config.yaml
d_model: 128
n_kv_head: 8
d_mlp: 512
vocab_size: 1024
init_std_down: 0.00435
lr: 0.00779
lr_head: 0.00564
decay_fraction: 0.42
decay_shape: "linear"
final_lr_fraction: 0.02
batch_tokens: 16384
train_tokens: 171700000
Each number is 128 + 24 x the weight over its row's rms, rounded and kept within 0 to 255. Layers, rows and columns count from 0. Numbers have three digits each. The size before them is the row's rms in percent of the matrix's.

# o: layer 9 attention output (transposed), 256x128, rms 0.0655, rows 20-34, columns 64-127
# v: layer 9 attention value, 256x128, rms 0.113, rows 21-34, columns 64-127
# q: layer 9 attention query, 256x128, rms 0.0883, rows 32-63, columns 64-127
# k: layer 9 attention key, 256x128, rms 0.0916, rows 32-63, columns 64-127
o20 089:105103137131159137117149137139116154099093141090124138127163114150132130141135146113179136167148151135138090107101144138108132111168159147086158113095155108165120145119139121142111086154107120
v21 087:125123157120158146063106115094107123159175190129178122125145100126131085107137122125163136134126160124100117113144094142149131117170123140154120157145132129131104124140130124140154139127124134
o21 084:158160101129100116177111119160129139110098110134099102106068133114127120078183125141135117080133141141121106143131142101143104155111117115127144109148115109141163112111104114153102133161113142
v22 087:130141095164146119163123151137101084133141176110112129140145147105118130133109085149146141184155109117041102167103118119123145097138112098148147140108095139145147149092109130129177132112105122
o22 084:119123132117127148086117124148162191134125124089109118116082156117116151145140143133160120127136111144206123114138110151093092136120128143100118134105172103114088110137120117092137162143145163
v23 099:148150118134148103112144145107074120145081092119141117113095115111094110108099114161126126123169101152127140178117132150114135119142151091136170134135146128149102104142126143125135124151160132
o23 096:114116120121107129127122119157149141142185149138098112118151158102138114163115102104133122126099130098146131154166114149156100123097077131100118095113136132102135154115112142131130151106135129
v24 093:137153101107121121139163172154120131131144145123056142109114128147149160148114146146138114179107139112166120115132094137150112108109160148150115119154156109092121126129178170132090142144133134
o24 086:123077167091126149110139101131113125096100101121166095144131127106135114130121133141112160098143097148114154141140118127125109140126133092157136139138161117139137116136086143150158100127165110
v25 095:111101094080168141132167172146150126141066101145164141139114130104142095154098122102143148094140042111134125108146120112148140139115143157071161168095148123144101153099110133137114139118142112
o25 095:141110146127125102150107139130129112144164135102140133122120113134116175167168134135131125154111193154131129159146160143101131110122137135131123091190112166106137130153134117132158097114154128
v26 087:146092106123153113147097180131155125171149141134141161128143103141092077130083178130164096135141122131139140128164132141169143139137098147116162073100116133133089070141132093090130108130126137
o26 082:149172142140101082113143087136100112103127133129120138131098150154165165107140094127118127115129107133124114131103139149084123122113126118147103194150163147152118161113102140129139142156127120
v27 087:090174148141118100112138122137180149122109080133120166102093125124164154146119136104159105190108165114124111089143092145089132174127102133148142155113126148157122116111149126093115145136137117
o27 090:164053115103148121122101080136130114168110138140144101142128158159086093105127122135119122097134105165127161150145149145136134121145162122154109152137092099077143124112107112160168134131125151
v28 105:141150147155145124138134110169136107070111101120129134164064124130086116157089121149124164124127105135108128107118125128132122117144123114076132102136132164150115118126145150134144117111144131
o28 102:111107125095144111110111109103150143182175152142128147102133143112119134112112107104110094148133131140137115154157153145127120144096171148131125154126125113133093135118087126117123142155149163
v29 098:126159107108106121127114111091120149105132123116130122122120135131139157108144161159151108137104193083119111118141140147143130115140113158115161155129112125106143127115108138136151191156077116
o29 091:098120157148139139133128162150124120183154131111177112171160081093146128106154133121112173110130109150146160132105129123121090154128115110143109077119162118114149111120154097103101067124153141
v30 089:163104119104127094126092147182107097170130122127122160155128126122110157111148146155132100111145133122113135131155130161137151118146096134152146150089129121137153135125098143120132145104087121
o30 086:092151161145098146138154139097114200124111130125121150131122085123113110154120107117107148182133114135132129122122138090127098142124140137121130120151138123094132104145135095167146109167124101
v31 101:178157140144134166134062167120148159151136100129122111124110155145157114148123134150107110115152084158091119140147125154127123092080136116160129111082122130141078099114126121107135103103141161
o31 090:100133122101138095147166095120129088119108144137131175119122091066088145152118118095159138130090137114135113159140116117181109175122151126080121132145123115113173102129126174132130181159136134
q32 117:127119114130144151159151139142147191129143135121134132119104128106148094157179100135156113126126185103112098146112153138079153121153074139094135094103098074142104094146125139138151088138154124
k32 121:129134125168154137159107111139120147158104106111105108135143094115107089111173108107138132146136120141118086153113133131157066107126127126130105100147095088133135104188127128137155103085138169
q33 138:136142149158136115115133142148100084129174090125107127112152118108163173127142117082123133150152131141106099119124124125134109164130129130131144082122114143102152077140115117125136142175107103
k33 146:115141119155091079118086103129092070129145126120123119117129096132111125127150121100124130173129123093132090133097131094170105161145146128147122126157123133122131126136083100096112161100098150
q34 125:101180113138144165095111156126130121170118136099118155100128098129190105141139116122124108134105146094179101166125100102121112100131113093150129084131097146159109139132136114112138133098121111
k34 112:147149122100155150121085153164126127165092129104141143110127121104183128140159107111120126148074131096141116143104104105114111129150085120137138081141114117126153119111107170126150139120135085
q35 119:112134141097139136090138113130106150183130169166117097104124148131105076168166128167130111152174130112118157098103101116116103125124156141157161157122105134140119090154115096101139181114117137
k35 134:135134177111153114123074151138146118147152102172136118110088150168177113121211119148123118114163108101087146112125142114131119135138179105099112152155118117094125120147136114125142109130129136
q36 108:104090117127115154175130126120086116199172184122102118117128119148123136134137136177128114113085134096101111127174117146146136126137132151142146082135134167110133124124137140135089112133133106
k36 107:161117133151138147142109114104091179103149150101135111069153142109120151141103120167122110093087140100116109145127106121161116149071124143141113113170062128135116107103127145073105117116129117
q37 122:115091103125144073101155086145198171105148115118123135130121111113134131153134112128114108129135159121123133119152100123125155139190130133116132121149111135134085149142151145128152130105165121
k37 122:120136142155168102127165092138101146149122098141122154134128086130148118168104140125055087155145163137135086130165122141097105160106150138114144089109110145099097165121149145174133143123148102
q38 107:138125142113120146079129131104136100119113161146110087135147140110138141148120119122131160146163122152132185130142109191120143168144099102143131138152056133100138119139131142140105126108149141
k38 123:114154094134114156079139141102140150138161102133164080112128144139123104144105109127128135126123182164163137145102149123076134141118133163172133157117090123092121113108098124125113140108152100
q39 106:135141115133135187162149109142172119127096126109111107128111142142149146138060169145137125144135149152139117120149151129094106115168145097130101099144157145124093088108142138143134103076113141
k39 116:131142131146174164131108120143141113110086101091109100143068136139085133110114195110141150157150155139182123126124121116117085155144123074155114113130126132143153077146126156176114097092144119
q40 119:135110110109148092134089137136132125067114097167139134143133136141145137149149117151150104125147111135107121092143151128116130102154129146113154103133175115120135170109116129155111160107143087
k40 113:140098144085119097192100150138154093071078093158110141100118129134130100118161158135180111131176091155119123101112165127098124139132138137139113114139161113110170156132147142129104128108129129
q41 119:102123126173134112125143155111141141134126116143125122142150142121124100134141138115140132158091108126169142114101101089102119097174107158107152116062159126126135149129126152162133129163095180
k41 121:110109140117157123164160130120089158118117112132180095099128101137106048095155091115137091120119111136106142140121115147072128109127139152131139145091174105114142153149091111171155160160098132
q42 131:121167148117123121128146155131109149144136120133178145116128123142114125107156125131052165121124121092142125134128130137153140177104136138107104129143095152149121142140113104138132096082161079
k42 127:157142168148147124131153174163125125165128135115156162074110136109138123138139106115126152117119161115147121131119128167176120124148132145071134135142093125129102135138108083157122076134121113
q43 116:149105153111130146125104123081112113126139183137097110128112160136118129156150133133174150125184125142108119100143178107150103129165125112140071156139144138130103113112087138143105106121149105
k43 116:104132077097086145127126172121125091139129103148094135128112157121120154192161130101159124124140116172109134138136161115114130178121149115144106169116109107153147134137085094143109081129122122
q44 124:150127117123135159131141146143141091165138159159123111084160095152150137097142142126108151174173131156112114080095135125138107118123152150121130112108100111113148095129128146145082124067119149
k44 127:150155126166117135093087089143135098147138135126141118114154104150144170140150144134137139163159110116093151087094142125140139114163140112133094135122111135111143142134133112166089133089141087
q45 112:140153091161103121088149085137105123108137171145130071145127145168136108139118133083052157141147099132142146172113087155111128156134093112118139157144156173129126143111111136130095152114129134
k45 113:169166079141119144112162123143114144097182123098113106128143145156122073151131116076119120104125101142146130150136106147107145133141123129181182167100141129117147131083085108134096151119125137
q46 110:181109126119134154117108135134115149115088119140143099108133201138101161140140138165110116126095140135123095120120122107108146136116119151135099086120085091070138144092116130166101128123125137
k46 111:127073147130099128144106153111138116123108117093151143153154131120111118118105161154129156121139099165088136119108086152126119092160141133121099135151115118090141149089118135143118101150132110
q47 110:139155108139116134169123094078086117150150159122168159161134083080160126146129117110137098143143140122129144131112103142138119105096076104176122105109141112130166137143136160117148119098113115
k47 114:098137088122122139153107159095136136138190143155122162104141106107147127147149168122126126148120169104126128181128126138173114082146103120118104101132110131118175121159149134127105105115129144
q48 125:131126096089155137152151159139162146121128116190092102102132144148093147184166120139088132117119173100121091149117115136099171133122160169083120124160122112185106153166102109127138111092124129
k48 122:136110139131152148133143106117123141146115124128167104099115103099092184131127103124100153138172146107140106108120152144119126147145154148103130101168159105165093153146117077157171100122130110
q49 116:168117095128132114180096141147146107137140177093131134144135152139144134143165171114118102127181170129139112131146097123137164105141095132118133121116131147129153080095104102115143149125082131
k49 129:133138104113118104184136144114121139132128133127196168102108140163133168124160142076131109133153149143139080150139103157135148117118125098121166154108132100105155124095122104084146129122097097
q50 109:081163101117126113097161149130122070142132142119109161110125152115113155121092112133129114109142112142114096170112146156119119145073175165145118105084158111126121139161115155119135126141143124
k50 111:085112110120111096139135132090145080125131175122099162125117172115146139095104109169152141135118110121162101132102121150126131139104135167157124094116193121114107102121066126111160121136149082
q51 127:062117139125117124109148123106135118119159123164137122130110149107143142149125129106069150161151094170119095185116148115132136162119153159128138126097092068143097104166121150115140149138119146
k51 115:105123086150133096080133101095120122135172148192139131129152130114122115116094116132158112155146070147125106162094115096145181147139159125143104123142096106114102100151116138154149156144101117
q52 130:179126125118092154137120108141092135177122107101117121121097110127099133086130151128168114149192119145135136093132082141164144122169128188147159137153106146137162090135130101101146132124119154
k52 140:160181102113132110128101160153122166132124069133123133116107144179126119162110110117128120120145112153099120119133137071167154129164110135109101178158106094138171128117124112124111139108139121
q53 111:147160140146146100136109164204110117133160103162113129152109151148086116120135146100134104133110137110108143126148107125107096139135123104176122083106179120126136121087138145134106087119101140
k53 114:089113148127134088131141136163114110104145106139112148142113137129141161114150120146132143165136091091115129146152101152112123086165113114150118123105149138136132091117119135160110100129078162
q54 101:108151117163158159139182074102131137075074126104088135145090132103109165124091098110114125099133137126130133146155107103150162140141127117092108113102139105140120118094082120145131110116131070
k54 104:153119116154136137140158128098147130118147125087050151138149119123088155143098143170127114169100109143144134143108080076148123102159114119099119086114140114120118096100106114122092128134146096
q55 128:081142117143113177119134127104143140093101138147095129128117055128113105099105129111143173170132181143145167148143156139094160129095132115114167095095095124141140109094106142168139186145126123
k55 128:116102155186088123106108120135155106110109108110099106188132077130128098138112138115126123165148142131152179161121101132117156098129133103112167118111109109150196118107143104187128157173138127
q56 114:130094141150111149115157107108152136142129165085131127117136178155095099136106133159115114157153148131097089129124123151131114160156113096113135124104102144131113136127119168106106146133152132
k56 124:147105129131131169081162135120102102110155151115126140155137110169106117161125132157115130124166098115122122176080094127130094131115142142097147138125046117141132119136116139121121110123113134
q57 110:114106150142157067163125133094130127136119129125138150073115188114130116168120103111134133106143077155152171103140125117164150170154141145104136107117125139116100132128113112126136108163175096
k57 113:127153112104118104148132101121066128154135126144107162100097143127114097133155113164153124146125116164113126097124116157140106209156148148114139105139133131076105107137109131132129140162153087
q58 106:088128137155138122154136119099100111112094109148134149147103084154121112108142138104160111142155175164135115089143127156122130147133165133136097101139164103114101131143105106092140144121121135
k58 115:156108142148176133128101164135119100107103107129091131113145153076131142162126107092116143125116150126151116128140149163097109131135166140167135070125171128140098083096118111138114149127137108
q59 105:162145147101131157171138112150105141131118114142151122119138105119091168121160138103137116125181068111107115112137124120106122141121155064137129102171088146158126141146115127115135141130102152
k59 110:135133131145137170136144114113153140172134139118149150112160147112095124144142124068131148108134093132135098124130154096111158171146136117154152129123130138127151172093116142155130130101119120
q60 121:119112151139112089163144176148146142128122137139142132099150147113093158151091132176142126113121123111096145191111162113115135131107136118077116128110168117110154143141109130141106119159165137
k60 126:083140116137119104157175113127120113111099150127148117151166170113094146146119110155129125094099134123140136170125146174111082165093106131155106098093173131135152127155103101101137143111120152
q61 115:155159124121113139095120100097125139159116134113146105160089092183156158155132129123127124144143122115152110083119130148148125135162113070131131174133134149152131102141139112153121106120138188
k61 123:122115108139130120094106113104134145163152137133130088148096119156150139166120159111138128106146151106121135141104144124116128149154128103140104183102135167170112082130139151145122117142121151
q62 125:089138119120152177099121104126133161146085097117120094145126129096119139147111120135128166139123126145101105104130129109118136152127128160107093132128126133113125094129144153174119065124111102
k62 126:127166120171159178158124112088135130125132114106100089114112114117128173145106107160117143133100131144083098126136115084089127110090177108110140135109122111128081115089140117156151087129117133
q63 120:120162146151139139130106128175116102112121156143075128088137097112102123150100129110123097140155106140137141120133141125151140119112103119117139131124097131130129109150103091097154142185086161
k63 125:124153144139106096120079173148119138151119100102056111134115156176116104133122127148118089136127105124152134100128093094167107144152119150094131127090177146084153157102110140138134155183105139
v32 093:118168150134137090119138092150098108095103121141146135164112078096122114128139126094170178165124155118131131118150091088119126157115143144136117178154137124118138160129147126119145120072134137
o32 096:140142091158124151103091148153148141135104153106116117121083130066129143126104137157101132123113144142120106145122128174139087141092136072106104131152144115141112120128097164145091178151130128
v33 119:128124143104147127140160116134154152133129129119173119125087160142126126146133104088169118108144132120100156121191168128147148128163135139068129111096117092190151145101131135119177094128100090
o33 111:124122152123102102169113144103117160110148128161124106126105126099132123133090112144145079114103106115141164132108165149100116130095131130154169121135150151107121144162114133153123109075089143
v34 117:132124135080102146149093127133114124095157133163136105093157132155104121160109098134109138121159164114121101138136117114134132141150150088081100120129129154129119141188165146138110165110114133
o34 099:116148134166182127102164137113129083170121133095130120124097104090131127121160109116163142101115103119105124159139158125105104175120135123158164124121128110124134112148119145131149071168136119